config = dict(
    n_layer=14,
    d_model=192,
    n_head=6,
    n_kv_head=6,
    head_dim=32,
    d_mlp=768,
    vocab_size=4096,
    activation='tanh_gelu',
    norm='layernorm',
    norm_place='pre',
    norm_eps=1e-06,
    positions='learned',
    qk_norm=False,
    attn_scale=0.177,
    bias='all',
    tie_embeddings=True,
    parallel_block=False,
    init='normal',
    init_std_qkv=0.0143,
    init_std_o=0.00271,
    init_std_up=0.0143,
    init_std_down=0.00271,
    optimizer='muon_variant',
    lr=0.00399,
    lr_mult_o=1.5,
    lr_mult_up=1.08,
    beta1=0.93,
    lr_head=0.00447,
    grad_clip=1.0,
    warmup_steps=200,
    schedule='wsd',
    decay_fraction=0.887,
    decay_shape='pow',
    final_lr_fraction=0.0,
    batch_tokens=[8192, 16384, 24576],
    seq_len=256,
    doc_mask=False,
    train_tokens=129200000,
    steps=8115,
    dataset='wikipedia_en',
)
Each number is 50 + 12 x the weight over the matrix's rms, rounded and kept within 0 to 99. Layers, rows and columns count from 0.

# down: layer 11 MLP down (transposed), 768x192, rms 0.0632, rows 731-748, columns 0-191
# up: layer 11 MLP up, 768x192, rms 0.13, rows 732-749, columns 0-191
down731:70 48 30 55 44 34 48 45 43 58 53 56 59 56 67 42 55 40 34 38 42 57 34 62 62 38 68 37 60 51 34 51 67 53 49 16 39 39 69 54 50 51 62 54 53 38 48 66 76 60 59 45 33 48 49 47 42 63 48 53 42 50 47 52 44 62 82 57 47 58 60 50 55 66 55 43 63 28 59 63 61 31 34 44 62 55 58 57 50 39 51 36 38 59 53 58 60 47 52 68 47 35 40 51 39 40 47 45 43 32 39 36 58 37 77 41 32 56 49 34 43 58 44 52 50 59 62 49 56 18 46 43 46 31 31 26 48 54 35 45 52 61 75 56 58 41 51 42 19 46 54 69 66 62 54 57 41 59 58 80 58 43 50 42 49 53 65 33 47 54 54 44 50 51 68 44 51 58 58 61 49 48 42 54 69 57 47 63 35 52 31 31
up732:47 43 62 22 59 44 48 44 65 33 46 43 59 50 71 43 50 64 44 47 56 60 55 57 54 63 41 42 49 61 45 66 46 60 60 49 41 48 55 50 49 51 56 59 27 45 54 64 53 56 36 34 63 37 53 54 48 54 55 90 53 45 68 42 56 41 48 49 38 47 61 38 58 49 47 42 31 31 59 50 38 37 60 39 47 68 49 44 41 68 47 36 46 58 61 67 38 19 60 61 51 47 61 56 64 42 50 43 48 64 34 39 60 47 51 65 67 47 58 56 38 48 52 61 36 56 53 56 22 41 46 63 40 54 35 56 49 43 43 47 51 41 47 38 54 38 29 34 37 57 65 52 54 30 35 62 64 66 81 58 48 51 30 51 54 52 53 39 38 44 49 72 53 44 52 42 19 51 54 72 60 41 34 38 52 56 51 79 53 52 52 55
down732:71 55 44 73 45 50 45 57 46 37 75 54 55 51 46 36 45 48 57 64 29 35 56 34 45 50 69 59 63 51 35 56 32 39 38 70 50 44 38 48 59 43 63 18 51 28 48 63 58 32 50 65 39 55 40 60 36 55 51 37 61 75 55 60 65 56 58 45 55 73 49 57 58 46 40 57 59 53 43 46 52 61 58 49 56 24 47 62 52 21 58 46 44 49 53 39 59 65 58 50 40 55 68 30 48 66 64 67 50 40 57 61 48 47 43 53 52 45 29 49 51 36 40 40 60 26 43 70 55 67 63 49 48 42 57 30 53 42 37 57 43 48 49 51 47 62 62 42 51 33 66 36 54 48 76 39 39 56 39 48 44 48 58 55 46 40 47 43 58 49 60 73 41 81 55 50 54 52 28 48 47 43 64 47 44 41 48 48 40 41 40 51
up733:73 54 68 52 55 67 65 60 32 63 62 52 27 38 54 38 36 46 60 50 39 34 40 56 48 37 35 62 51 59 45 37 41 20 32 50 49 64 52 54 67 33 58 59 79 52 44 53 54 57 58 26 45 43 55 21 36 36 64 77 49 24 58 39 62 49 49 59 51 58 73 27 66 47 25 48 43 42 51 22 51 48 50 66 49 47 53 58 64 47 54 61 43 66 58 58 76 53 60 47 55 44 51 57 53 51 40 53 51 56 33 50 60 54 41 26 58 56 48 16 48 26 36 48 49 41 38 42 53 53 65 40 43 56 53 47 71 29 49 60 48 33 18 39 31 58 53 40 64 45 50 61 59 76 52 44 34 50 55 37 47 50 53 51 45 60 51 60 55 28 72 49 68 56 46 57 47 41 48 58 62 67 59 58 52 32 53 46 80 47 55 62
down733:24 54 42 41 63 53 45 50 45 35 38 36 78 34 39 42 41 46 29 43 60 64 55 49 65 55 47 22 72 49 33 54 68 72 37 39 43 33 64 63 50 49 45 56 55 55 61 49 50 56 56 68 50 34 66 41 46 62 45 25 34 48 43 84 43 49 46 39 34 43 36 56 73 40 55 51 72 60 62 72 45 70 47 43 40 50 41 54 31 42 78 50 58 45 49 32 41 27 72 37 55 67 29 18 57 70 40 61 32 58 53 50 42 55 58 54 37 50 42 74 44 42 29 61 57 58 51 55 49 45 32 49 53 82 57 40 48 46 57 64 33 62 60 49 60 54 33 65 43 43 54 37 26 31 52 70 44 56 41 48 59 65 51 61 55 65 57 58 25 47 57 41 58 49 67 30 61 42 73 43 23 50 51 48 64 63 47 47 41 73 43 48
up734:83 49 58 53 43 60 22 61 62 50 21 35 45 27 47 72 47 43 40 63 49 65 47 37 49 66 52 49 41 66 33 32 38 44 56 43 69 59 35 45 61 63 55 74 42 62 59 31 49 46 50 23 68 61 60 51 54 49 57 53 39 38 61 44 38 49 61 43 61 51 46 61 49 37 55 39 73 35 59 54 50 45 44 44 44 49 62 37 48 63 53 59 29 51 46 57 54 54 41 45 68 27 66 53 62 47 48 29 63 33 58 52 34 60 68 33 55 56 69 27 41 60 28 61 55 37 58 52 43 52 59 47 37 49 44 53 47 64 57 33 55 48 59 56 33 30 56 55 48 50 57 34 66 33 37 48 52 46 53 36 61 48 56 50 34 47 74 48 41 41 48 29 56 54 60 47 47 62 54 51 50 64 63 67 41 33 70 51 64 68 51 38
down734:40 58 35 33 34 44 59 27 45 51 57 66 61 57 55 27 49 50 60 71 63 52 29 58 45 41 56 40 66 45 67 53 64 52 48 32 44 46 66 38 34 55 62 48 41 56 60 64 53 57 42 56 48 45 48 45 67 56 66 44 43 51 50 55 44 24 64 52 60 60 71 42 38 57 42 34 52 67 29 60 65 55 53 47 40 55 39 54 63 33 53 40 30 34 48 50 54 49 57 43 33 51 41 64 52 62 43 50 50 48 57 40 67 46 47 47 83 44 29 51 47 58 80 50 53 48 26 60 54 59 43 55 46 52 46 41 52 40 48 47 35 85 68 46 50 53 46 57 49 37 46 67 14 68 36 30 37 37 44 52 27 81 56 27 61 40 29 56 55 55 61 52 32 38 52 47 50 66 44 50 41 60 69 50 61 68 50 42 51 60 56 49
up735:56 66 61 51 53 66 58 43 63 58 73 50 52 50 68 76 48 47 49 60 47 58 49 35 38 54 36 54 46 63 39 47 65 50 18 44 55 57 70 61 49 41 57 68 32 56 40 41 42 42 61 51 39 40 74 66 31 54 55 55 41 36 45 54 33 47 47 55 66 34 37 38 68 32 65 34 58 57 66 73 37 43 35 72 36 50 57 40 45 37 68 47 63 46 63 64 50 48 49 46 68 40 54 40 48 39 40 45 41 48 50 53 61 18 49 55 41 58 51 68 43 47 60 28 72 42 70 34 56 45 33 65 52 47 58 38 32 46 40 55 54 25 60 68 49 39 37 52 40 39 41 50 45 53 31 53 21 56 50 38 53 40 54 55 49 57 47 45 60 68 83 41 71 55 57 48 39 39 29 38 51 50 45 57 44 57 36 47 56 49 30 64
down735:58 42 49 32 47 30 22 57 43 52 48 44 56 57 58 52 46 47 50 41 57 43 15 66 51 46 70 34 77 49 63 52 39 53 75 59 41 25 53 55 39 54 35 42 52 59 56 41 46 46 35 50 51 42 35 44 79 47 48 58 40 62 61 38 67 40 52 41 44 65 66 66 61 48 47 62 49 44 39 51 40 41 38 68 57 40 45 48 54 60 44 50 44 56 38 47 50 48 35 53 49 63 41 61 48 66 60 57 71 48 58 55 54 60 60 39 30 42 76 50 41 72 52 40 41 61 76 31 59 39 53 43 40 46 50 47 32 39 65 40 53 60 58 26 44 51 44 44 25 59 55 69 40 40 61 45 46 33 52 69 55 30 46 47 45 39 54 49 56 60 42 61 50 45 36 68 68 43 65 53 46 34 86 22 61 39 48 50 53 56 47 99
up736:52 59 56 59 50 51 55 44 41 45 68 67 44 38 56 56 58 54 66 57 34 45 61 62 62 58 31 41 34 45 63 51 49 53 45 53 65 76 53 47 30 36 35 59 51 45 56 71 60 45 42 40 42 61 56 58 39 64 41 40 67 50 64 56 43 31 36 47 58 61 53 52 38 54 36 49 52 40 41 33 57 47 54 37 39 71 61 54 50 46 34 22 41 34 46 54 38 61 43 29 53 52 55 36 69 69 55 77 42 57 44 57 71 36 54 39 31 49 38 37 68 74 61 44 51 51 53 45 54 14 42 64 38 66 45 43 20 31 60 60 58 55 41 59 37 66 43 64 37 56 68 44 65 36 31 64 49 57 65 67 22 45 62 67 49 49 64 35 64 36 47 38 55 34 56 56 23 72 46 63 42 50 34 61 58 60 56 50 43 55 35 37
down736:54 25 59 54 52 57 63 44 45 55 77 37 70 41 48 71 44 58 47 41 57 34 38 33 31 64 32 54 40 55 52 59 49 51 78 52 57 39 70 69 46 34 35 61 30 72 37 38 34 51 29 54 52 57 47 47 78 73 35 42 53 45 56 45 55 46 47 46 44 25 52 38 52 44 49 53 64 42 55 58 50 46 30 46 58 50 37 52 53 45 41 48 53 37 43 54 63 43 48 52 69 48 40 54 44 34 59 53 46 45 54 44 60 29 47 63 40 59 66 63 48 57 47 42 59 46 20 47 44 64 55 26 46 62 60 54 64 44 41 46 38 55 29 61 47 54 68 54 59 58 40 68 51 29 34 46 47 34 36 52 51 56 38 29 33 64 43 35 45 68 53 53 53 49 57 78 70 51 58 50 43 68 49 55 89 53 55 68 45 73 39 52
up737:44 45 62 58 48 68 50 57 52 59 31 46 67 57 48 55 57 50 40 52 50 49 58 46 59 62 52 29 52 33 49 63 68 59 44 55 62 37 43 39 69 44 39 45 43 57 50 60 56 52 58 52 41 46 79 41 65 65 33 55 48 58 64 54 24 19 51 40 47 47 46 69 60 67 40 50 31 42 20 57 39 19 62 67 63 53 45 44 48 76 47 70 48 40 51 54 45 39 45 31 29 44 33 69 57 58 56 68 40 42 62 60 45 46 60 67 51 69 37 54 48 51 40 47 63 29 80 55 64 26 52 41 69 69 56 57 35 35 49 50 60 71 53 42 36 49 49 29 41 68 60 36 46 41 29 28 60 49 60 50 34 37 43 42 52 53 88 55 38 60 43 47 49 47 48 41 52 42 76 35 43 42 41 58 77 24 65 45 34 45 58 56
down737:55 40 55 53 64 49 57 61 70 22 58 52 50 43 64 59 43 74 67 29 64 63 55 46 40 40 45 67 47 29 40 49 51 44 57 65 39 52 63 37 52 40 55 62 31 28 42 33 35 46 40 49 48 56 59 50 35 37 51 57 39 47 51 39 52 61 34 49 57 49 49 32 32 48 16 38 46 55 48 49 58 55 58 66 47 65 51 67 33 43 52 32 40 51 36 42 59 56 32 49 64 42 57 62 24 79 43 58 77 50 49 50 43 64 46 62 77 58 63 46 71 27 37 41 29 36 57 71 48 45 69 50 48 49 70 39 38 41 63 44 34 53 51 55 19 54 56 63 64 32 30 65 54 47 46 56 54 37 38 85 63 66 48 58 67 55 31 55 59 56 38 37 59 61 43 57 57 46 36 83 40 63 56 65 42 52 53 61 54 35 37 48
up738:70 69 51 43 52 44 73 41 30 42 41 55 53 52 61 28 50 48 61 55 50 66 31 54 49 59 39 58 69 52 29 41 76 40 49 42 60 65 49 41 63 52 26 49 43 34 32 27 54 50 60 62 25 58 87 48 55 46 52 55 54 29 71 53 49 37 38 45 42 71 49 56 61 31 40 50 35 49 29 38 49 49 62 52 68 64 48 46 67 22 42 50 58 35 64 72 57 54 39 60 58 51 39 53 32 49 66 51 72 43 44 49 54 54 49 39 56 71 50 46 43 46 59 59 41 33 58 35 18 39 34 48 79 70 67 71 48 50 43 72 45 49 57 63 35 44 48 74 43 46 75 43 35 54 38 50 40 53 62 34 63 47 33 48 71 57 61 59 61 45 23 48 64 49 49 55 38 63 52 49 51 66 36 34 63 75 40 26 60 44 30 45
down738:46 30 53 66 59 49 44 59 59 35 78 67 31 55 32 30 42 28 17 50 54 31 65 35 45 67 54 34 58 41 80 80 46 39 44 51 69 43 36 60 46 56 39 60 47 40 32 57 52 68 68 60 42 47 51 49 52 47 54 50 57 48 55 89 66 58 57 35 63 32 51 43 11 45 39 46 35 48 51 53 56 51 53 64 56 60 55 53 66 70 29 47 64 58 31 34 61 45 67 42 66 50 59 37 28 62 39 30 76 15 75 35 46 59 38 53 49 35 36 54 68 69 54 43 43 46 43 37 45 53 29 45 54 64 57 62 68 53 66 46 42 45 46 46 44 51 42 67 40 44 51 28 53 84 64 54 47 63 60 52 61 50 47 40 55 55 26 46 37 48 53 59 51 40 54 66 48 61 48 26 44 41 42 26 70 58 34 58 50 61 32 55
up739:61 30 32 39 71 46 33 59 56 38 32 53 40 34 48 53 56 35 57 66 56 51 51 67 36 49 49 41 70 43 54 18 55 71 62 42 48 51 31 71 34 37 66 61 33 32 44 44 49 54 50 29 51 59 43 57 69 60 51 56 55 46 70 52 65 46 61 40 31 41 50 46 26 40 46 48 48 43 43 53 57 44 37 61 46 46 61 51 53 41 50 42 29 26 73 45 54 61 57 53 45 51 55 55 36 50 63 58 54 36 65 48 53 65 59 34 29 50 37 55 66 52 64 43 34 55 41 64 38 65 56 47 44 21 57 72 66 40 56 55 56 56 58 39 45 63 32 50 75 59 52 57 62 53 67 57 46 63 40 58 70 27 48 45 51 55 45 56 51 49 48 62 60 26 55 71 38 37 45 63 55 46 68 25 55 36 50 53 46 62 61 46
down739:55 57 77 49 65 79 55 20 68 39 29 37 34 40 60 56 43 59 47 40 48 31 42 31 48 27 41 52 41 52 38 81 52 59 39 63 25 82 52 40 52 27 43 39 47 41 56 59 58 43 46 48 54 63 37 47 44 55 58 61 32 46 50 34 48 50 71 42 56 58 68 44 25 52 48 67 60 44 39 41 21 62 58 44 68 59 40 50 29 43 45 44 61 65 57 57 55 66 71 50 55 25 52 64 56 47 43 55 50 44 34 44 55 62 30 59 53 60 54 60 42 57 33 48 80 44 57 41 60 51 47 59 37 54 53 28 41 64 66 41 48 43 27 69 24 53 57 84 45 45 62 58 63 44 43 51 27 61 60 49 67 44 52 33 45 49 65 45 52 56 38 25 58 65 52 67 43 33 52 51 63 71 49 57 45 44 48 56 70 47 56 45
up740:59 41 60 52 72 55 47 49 30 38 39 51 49 46 36 63 43 62 61 65 60 39 36 60 50 55 62 56 51 40 74 45 71 38 50 51 50 47 32 37 28 39 26 46 65 56 54 61 52 27 33 58 45 61 71 54 54 72 41 57 38 45 41 69 43 55 45 55 63 47 75 64 38 55 39 61 49 75 31 49 42 52 52 70 50 54 39 20 40 70 68 68 37 62 54 50 12 54 46 37 50 59 43 55 54 66 51 55 31 51 61 51 49 65 75 56 63 45 32 79 32 56 53 43 43 65 44 50 36 45 44 42 52 51 35 57 52 59 57 58 58 73 44 43 43 51 61 36 60 25 74 10 42 50 34 79 56 50 51 54 50 42 49 37 55 54 68 23 61 47 47 60 51 44 38 63 41 40 44 43 53 57 32 53 67 50 41 45 37 42 28 48
down740:66 52 55 50 53 59 51 40 41 54 41 50 35 58 32 52 50 33 50 50 63 52 47 37 39 44 29 53 44 64 50 78 60 47 43 69 68 34 57 40 43 48 66 39 89 53 64 42 69 32 55 43 64 53 33 82 45 47 60 57 39 74 44 64 39 69 44 51 42 36 66 47 64 32 29 40 45 77 23 47 47 39 37 51 37 54 35 70 35 22 46 57 56 42 51 67 70 49 52 33 50 46 44 35 43 42 47 26 48 55 66 35 42 66 38 49 51 22 46 62 52 38 43 45 51 58 48 47 74 37 67 44 54 54 65 45 31 24 38 67 51 62 66 56 60 44 64 47 37 60 64 33 45 33 68 41 66 46 68 64 48 85 44 54 75 37 22 59 45 44 70 55 50 58 52 39 59 75 55 43 34 40 50 61 44 65 43 44 44 42 44 43
up741:60 51 67 54 44 43 31 35 72 48 44 48 48 52 65 44 44 58 47 32 54 53 41 47 51 45 75 64 44 33 80 63 65 32 34 43 51 60 62 45 47 41 35 52 67 58 31 39 53 38 36 41 48 48 57 46 71 44 72 46 43 36 20 35 38 31 39 65 52 65 79 34 34 54 55 72 43 49 48 38 36 62 48 45 49 40 53 49 61 47 37 45 57 64 45 47 71 53 31 31 32 57 42 47 41 66 46 41 42 54 75 40 70 30 19 49 61 57 38 49 82 60 46 50 46 49 52 34 52 49 47 50 54 44 62 47 39 57 45 51 38 48 43 40 58 54 51 30 59 52 66 53 60 59 40 50 46 47 51 50 49 62 22 37 75 75 40 64 52 76 72 65 71 64 31 55 22 39 82 30 53 54 38 55 51 61 42 49 41 57 48 42
down741:53 50 37 26 57 61 71 63 45 19 76 59 44 70 49 51 51 74 45 51 36 53 67 64 67 51 45 49 47 55 72 75 15 40 64 44 69 51 54 29 55 50 57 46 42 65 42 66 52 39 44 43 46 34 55 49 68 60 20 56 42 69 79 17 58 35 67 38 46 55 73 63 31 48 46 73 41 51 65 67 44 45 42 46 65 60 50 47 46 56 46 35 58 60 49 58 56 43 57 51 58 37 46 50 39 50 26 45 35 62 73 54 50 68 41 41 43 50 53 55 49 31 67 56 48 62 57 54 44 49 44 56 73 53 51 45 47 39 40 67 15 33 51 66 36 21 46 30 60 55 37 40 43 62 56 51 45 35 51 44 72 43 50 18 45 29 57 40 62 49 53 43 53 50 47 50 54 63 41 54 41 45 55 47 37 29 55 44 58 46 45 50
up742:52 16 57 29 49 42 59 30 51 49 51 33 44 67 45 52 32 57 60 80 51 49 59 46 43 81 48 50 62 44 40 47 69 33 28 49 47 77 63 63 55 55 38 73 48 49 34 40 56 42 24 54 68 50 41 19 54 66 58 46 55 52 48 33 53 65 45 48 48 34 58 44 55 53 70 43 57 51 66 51 55 38 17 30 72 39 39 54 38 59 51 47 52 43 71 22 50 46 51 43 76 53 60 48 24 48 72 70 71 56 35 54 65 52 63 50 69 38 40 38 55 45 70 60 48 54 58 39 39 66 47 33 50 45 37 40 50 43 59 51 47 31 45 46 33 77 65 45 33 50 48 41 52 56 49 53 58 50 66 54 50 58 32 55 47 43 49 72 30 43 35 29 46 57 80 57 36 53 41 69 47 56 46 47 54 77 55 53 33 49 50 63
down742:48 74 51 69 63 64 40 61 58 25 60 48 67 57 50 47 52 60 47 29 41 51 87 49 58 35 51 45 55 46 63 34 52 73 55 60 46 43 73 40 31 58 53 27 53 35 40 43 37 47 47 66 45 40 68 62 61 34 42 43 43 46 36 66 43 50 48 49 48 68 55 44 47 35 54 48 27 68 63 52 37 32 72 63 53 54 42 67 53 59 55 57 50 62 55 44 59 48 41 48 41 59 62 69 60 61 49 47 26 27 50 39 52 59 29 47 34 60 70 56 56 54 36 38 41 55 38 48 42 62 64 72 58 40 47 62 49 59 50 53 45 33 56 40 53 55 67 33 76 34 42 60 56 51 49 46 43 44 46 51 55 47 68 40 45 57 61 40 51 54 54 53 59 48 49 18 34 57 55 45 66 38 44 37 61 39 50 38 66 36 47 00
up743:55 59 44 68 58 45 62 22 48 70 46 62 49 46 37 23 61 69 46 67 41 34 59 31 54 52 62 62 53 31 61 47 31 56 47 55 41 60 49 43 47 47 14 61 46 39 46 40 34 51 36 49 26 51 27 47 43 57 35 50 26 31 58 36 54 52 64 55 63 43 32 50 37 59 60 66 50 71 68 54 60 56 50 58 70 40 42 51 42 78 70 50 47 53 39 35 53 36 70 52 37 59 70 56 26 43 54 54 14 65 33 61 57 58 35 56 51 32 47 45 54 45 79 49 35 40 53 43 59 21 51 53 47 46 72 46 70 46 54 55 50 73 57 54 46 50 33 57 75 39 57 56 41 52 31 70 68 45 54 49 58 08 33 63 70 30 51 52 56 44 54 52 59 47 54 44 61 72 64 45 61 60 52 62 23 47 68 46 31 54 44 52
down743:50 34 62 40 45 29 62 73 50 35 51 42 40 56 68 66 57 43 61 34 63 68 58 54 42 35 41 39 42 64 54 53 62 27 55 51 66 54 59 57 55 53 77 41 60 48 46 70 57 49 68 59 61 36 67 47 40 38 55 41 57 71 32 52 41 54 39 49 31 70 73 63 68 42 28 40 35 27 30 48 65 42 57 40 42 54 60 49 53 39 20 40 53 30 61 72 31 69 28 47 50 46 34 54 67 38 48 51 69 32 58 53 51 37 62 48 60 69 53 53 53 60 21 47 53 51 43 59 44 60 49 44 60 45 36 50 52 71 36 47 56 21 60 44 47 49 50 33 21 69 37 30 71 39 55 38 62 50 41 52 33 94 77 37 53 62 56 42 71 60 62 62 45 46 46 50 29 28 47 57 29 57 64 25 81 57 26 60 61 51 47 45
up744:57 68 54 41 59 33 42 64 66 45 54 43 57 33 53 76 62 48 56 33 37 42 58 42 53 61 48 81 47 48 35 51 67 32 38 55 52 56 70 33 49 31 41 57 93 44 61 58 51 28 52 34 38 57 31 48 54 59 59 63 42 60 26 33 37 75 45 42 56 59 53 69 36 48 45 23 57 64 61 56 44 76 47 40 45 49 35 53 56 52 32 72 35 44 50 37 63 44 51 40 50 42 30 38 52 45 51 44 36 65 52 41 41 48 52 47 36 57 38 66 37 68 62 41 37 54 58 62 61 58 47 28 31 49 47 60 45 42 62 34 28 45 41 38 62 52 47 35 56 50 33 70 66 52 60 55 58 61 43 70 63 40 66 49 36 43 52 22 41 67 76 71 57 37 69 40 39 37 61 30 69 59 53 65 39 32 64 57 34 64 38 45
down744:56 43 45 48 47 61 52 44 63 53 31 55 40 57 52 55 55 50 42 41 45 39 98 66 48 41 55 55 66 57 42 27 38 59 51 56 53 46 29 33 34 54 52 60 47 59 45 70 45 62 42 65 48 52 51 48 47 66 58 43 35 26 36 67 52 28 59 47 46 70 42 64 44 51 52 55 39 59 56 51 41 46 55 53 55 41 34 60 33 63 79 47 50 57 20 52 41 47 42 63 47 42 40 28 38 64 39 51 71 20 59 49 46 52 56 41 84 59 48 61 56 66 52 33 51 46 41 51 72 64 61 54 61 47 45 49 65 44 48 47 54 59 67 49 45 64 47 48 55 37 56 33 40 59 55 40 43 40 66 76 44 35 43 35 67 63 58 56 55 37 56 40 55 51 50 20 22 77 57 67 43 62 39 37 57 53 28 36 48 55 45 06
up745:54 67 45 48 49 37 43 56 45 52 52 57 44 57 54 50 44 57 51 69 51 39 61 56 63 26 63 57 50 53 44 46 61 40 66 60 50 29 79 49 50 40 43 51 62 42 33 57 49 42 55 59 61 69 66 67 45 54 52 41 39 76 63 44 60 59 68 37 49 52 41 50 70 41 60 38 39 38 73 46 65 25 45 35 45 51 40 25 59 37 59 59 69 43 40 44 55 68 50 50 60 48 55 32 25 58 44 48 44 31 52 39 49 49 46 31 46 62 36 54 55 63 55 54 61 65 61 41 56 50 51 39 36 43 26 58 54 60 29 47 57 42 54 58 57 42 33 46 41 87 57 74 43 44 59 46 44 44 56 31 65 47 39 42 46 58 61 70 21 51 42 51 39 50 58 48 41 51 47 30 50 52 46 31 43 52 34 49 38 52 34 70
down745:47 26 51 67 67 63 51 48 43 49 57 36 55 58 29 45 64 51 30 34 33 70 31 51 43 53 36 55 43 45 62 84 49 53 61 46 55 64 36 64 62 40 52 65 63 40 49 44 51 51 58 51 38 34 42 40 62 41 55 48 57 33 47 41 48 42 48 48 62 35 21 40 46 49 65 63 56 65 43 43 33 73 56 57 54 52 58 43 60 46 50 40 49 57 56 53 23 27 37 23 36 43 58 64 66 46 46 48 67 38 61 62 31 56 55 66 39 49 62 55 57 61 48 63 41 34 37 51 74 38 59 84 42 50 58 55 42 42 56 75 50 47 54 57 66 60 60 46 37 47 47 35 53 38 42 45 45 60 69 41 38 40 33 64 47 48 56 34 72 54 40 57 62 66 48 52 50 49 51 52 45 38 53 60 54 36 60 39 49 50 55 62
up746:59 65 46 69 66 56 76 42 67 60 42 68 61 64 62 54 51 47 44 39 26 47 38 50 50 59 75 41 35 53 44 63 53 67 48 52 32 53 55 35 55 57 51 52 60 63 43 45 34 38 40 47 70 59 58 42 54 48 60 48 52 42 44 33 52 56 62 25 63 56 38 62 39 32 35 42 44 36 41 63 57 49 58 44 30 73 27 14 58 57 39 64 44 44 61 35 35 38 37 35 50 18 53 54 48 72 42 50 35 64 46 63 59 38 65 40 49 26 48 61 53 53 67 51 65 53 60 77 57 58 29 57 50 48 57 33 56 38 60 58 29 76 41 37 52 34 36 23 52 41 63 53 55 55 39 57 35 45 50 53 64 54 39 48 50 62 57 23 54 75 74 56 49 33 40 52 55 44 60 60 55 70 60 40 47 58 38 60 47 43 74 44
down746:42 41 77 69 59 36 43 46 39 51 43 47 33 73 64 37 76 46 57 64 54 65 60 46 48 48 61 86 56 54 53 46 45 29 49 39 55 53 50 48 76 48 43 53 64 42 63 58 56 56 48 32 84 30 56 51 64 41 57 51 48 46 57 49 28 61 39 57 38 52 38 44 36 45 52 62 34 45 42 55 54 54 69 39 45 58 60 61 46 43 68 53 60 49 58 56 53 64 62 54 40 38 47 57 45 51 48 39 55 46 72 33 46 64 37 45 36 50 38 53 73 77 50 58 54 43 40 60 51 46 42 35 33 55 37 19 52 52 35 47 60 27 23 38 27 47 58 53 43 35 41 31 76 35 59 52 52 64 68 62 72 53 29 57 62 70 56 44 41 55 55 48 31 22 63 36 44 63 42 59 43 51 53 51 62 14 46 45 40 47 41 47
up747:57 45 44 38 47 57 71 44 66 42 54 43 40 37 53 64 32 64 14 61 58 52 78 69 33 53 41 57 49 28 49 35 44 57 45 53 62 63 47 46 34 50 56 50 45 50 60 53 35 58 55 35 55 62 64 62 44 60 50 65 43 43 63 59 45 52 31 70 55 43 64 41 46 54 53 62 46 48 42 55 47 37 39 52 70 64 47 59 40 60 47 28 43 46 49 58 55 53 63 33 41 52 55 45 59 62 36 40 38 50 55 46 48 70 46 48 45 35 62 43 45 28 66 52 47 52 50 42 61 83 47 46 56 43 39 40 71 45 38 46 43 73 33 52 62 71 56 52 81 48 54 47 37 33 57 25 44 47 66 74 55 48 47 38 40 39 24 47 45 42 48 47 59 62 63 36 44 61 53 56 64 62 67 29 50 53 44 44 59 67 54 51
down747:52 57 52 59 56 47 47 54 41 64 61 41 77 42 52 44 53 32 48 36 55 50 33 43 47 47 67 41 41 56 59 45 42 65 46 39 58 55 34 44 45 39 50 56 51 71 38 43 54 49 55 59 61 28 32 58 44 51 52 42 43 51 62 52 66 59 65 49 35 36 49 55 50 46 36 21 46 48 67 57 52 30 55 49 61 41 56 54 63 38 50 65 51 54 40 53 45 49 59 61 62 74 47 66 53 39 37 52 60 33 37 52 52 33 45 67 48 61 46 40 44 54 45 54 70 48 55 45 25 54 40 70 54 53 58 48 50 62 52 42 58 35 85 67 55 38 31 31 38 65 42 46 63 56 43 47 52 41 38 47 39 37 66 54 37 42 66 36 75 57 43 65 60 52 37 48 50 52 69 54 32 55 67 63 48 48 42 45 40 44 47 51
up748:52 49 59 56 37 32 50 76 67 61 52 54 46 51 52 37 47 32 58 50 57 55 59 55 49 54 42 65 84 56 60 27 35 37 55 30 48 39 49 55 49 63 52 47 35 40 73 74 50 67 56 54 50 41 64 65 61 35 62 40 33 44 64 37 57 60 36 50 65 46 71 51 57 41 47 63 35 50 50 49 63 50 47 69 53 36 49 35 51 50 68 47 44 55 61 47 62 49 33 55 63 34 35 67 54 69 47 46 58 42 44 67 50 42 34 64 39 40 47 52 50 55 63 46 63 56 67 46 77 37 42 58 65 42 35 58 38 58 45 34 44 43 37 46 14 51 42 44 59 38 67 47 46 32 27 58 54 40 69 54 35 42 74 58 45 48 62 42 54 53 46 15 50 38 28 56 42 56 62 42 25 44 48 52 66 39 45 56 39 49 75 48
down748:58 52 44 27 33 48 41 38 66 58 21 50 42 67 38 40 63 40 47 50 27 50 69 52 60 45 62 38 24 72 54 68 70 52 35 55 45 66 26 43 47 48 41 44 46 51 58 62 55 47 59 56 46 36 52 54 35 63 65 50 51 90 24 54 39 34 47 56 56 57 46 41 35 35 52 71 37 52 41 72 50 45 42 49 31 32 56 63 41 30 54 68 51 40 44 29 67 49 38 57 37 52 54 55 57 47 40 41 68 65 54 31 67 36 60 53 54 27 47 51 51 44 47 67 50 53 33 36 83 35 38 35 55 62 66 56 56 53 58 33 60 47 62 52 43 54 58 42 40 61 44 54 64 61 49 56 38 60 30 48 46 76 58 45 57 26 47 53 41 56 33 53 68 35 40 50 48 60 62 61 60 45 55 56 31 54 72 49 59 63 47 65
up749:38 56 69 45 64 56 45 64 66 64 60 46 41 60 43 33 70 47 55 48 59 39 53 37 41 36 63 40 41 55 82 53 64 60 33 58 44 69 43 45 54 37 43 59 53 46 58 43 54 55 66 59 57 47 59 49 53 53 35 42 62 38 41 47 35 50 51 59 56 41 45 22 42 46 54 46 32 52 47 63 47 41 50 57 38 55 40 28 51 42 56 48 44 60 43 44 57 68 60 57 56 41 28 56 32 63 41 39 48 62 45 51 50 52 67 39 43 32 62 53 66 55 53 49 46 57 76 44 41 42 49 38 74 20 45 69 61 40 76 43 50 63 55 33 52 54 59 41 50 43 49 58 33 34 52 57 38 54 42 50 63 61 58 76 38 59 24 39 51 54 45 56 62 19 46 48 62 34 50 47 33 87 42 36 57 61 45 46 34 70 43 54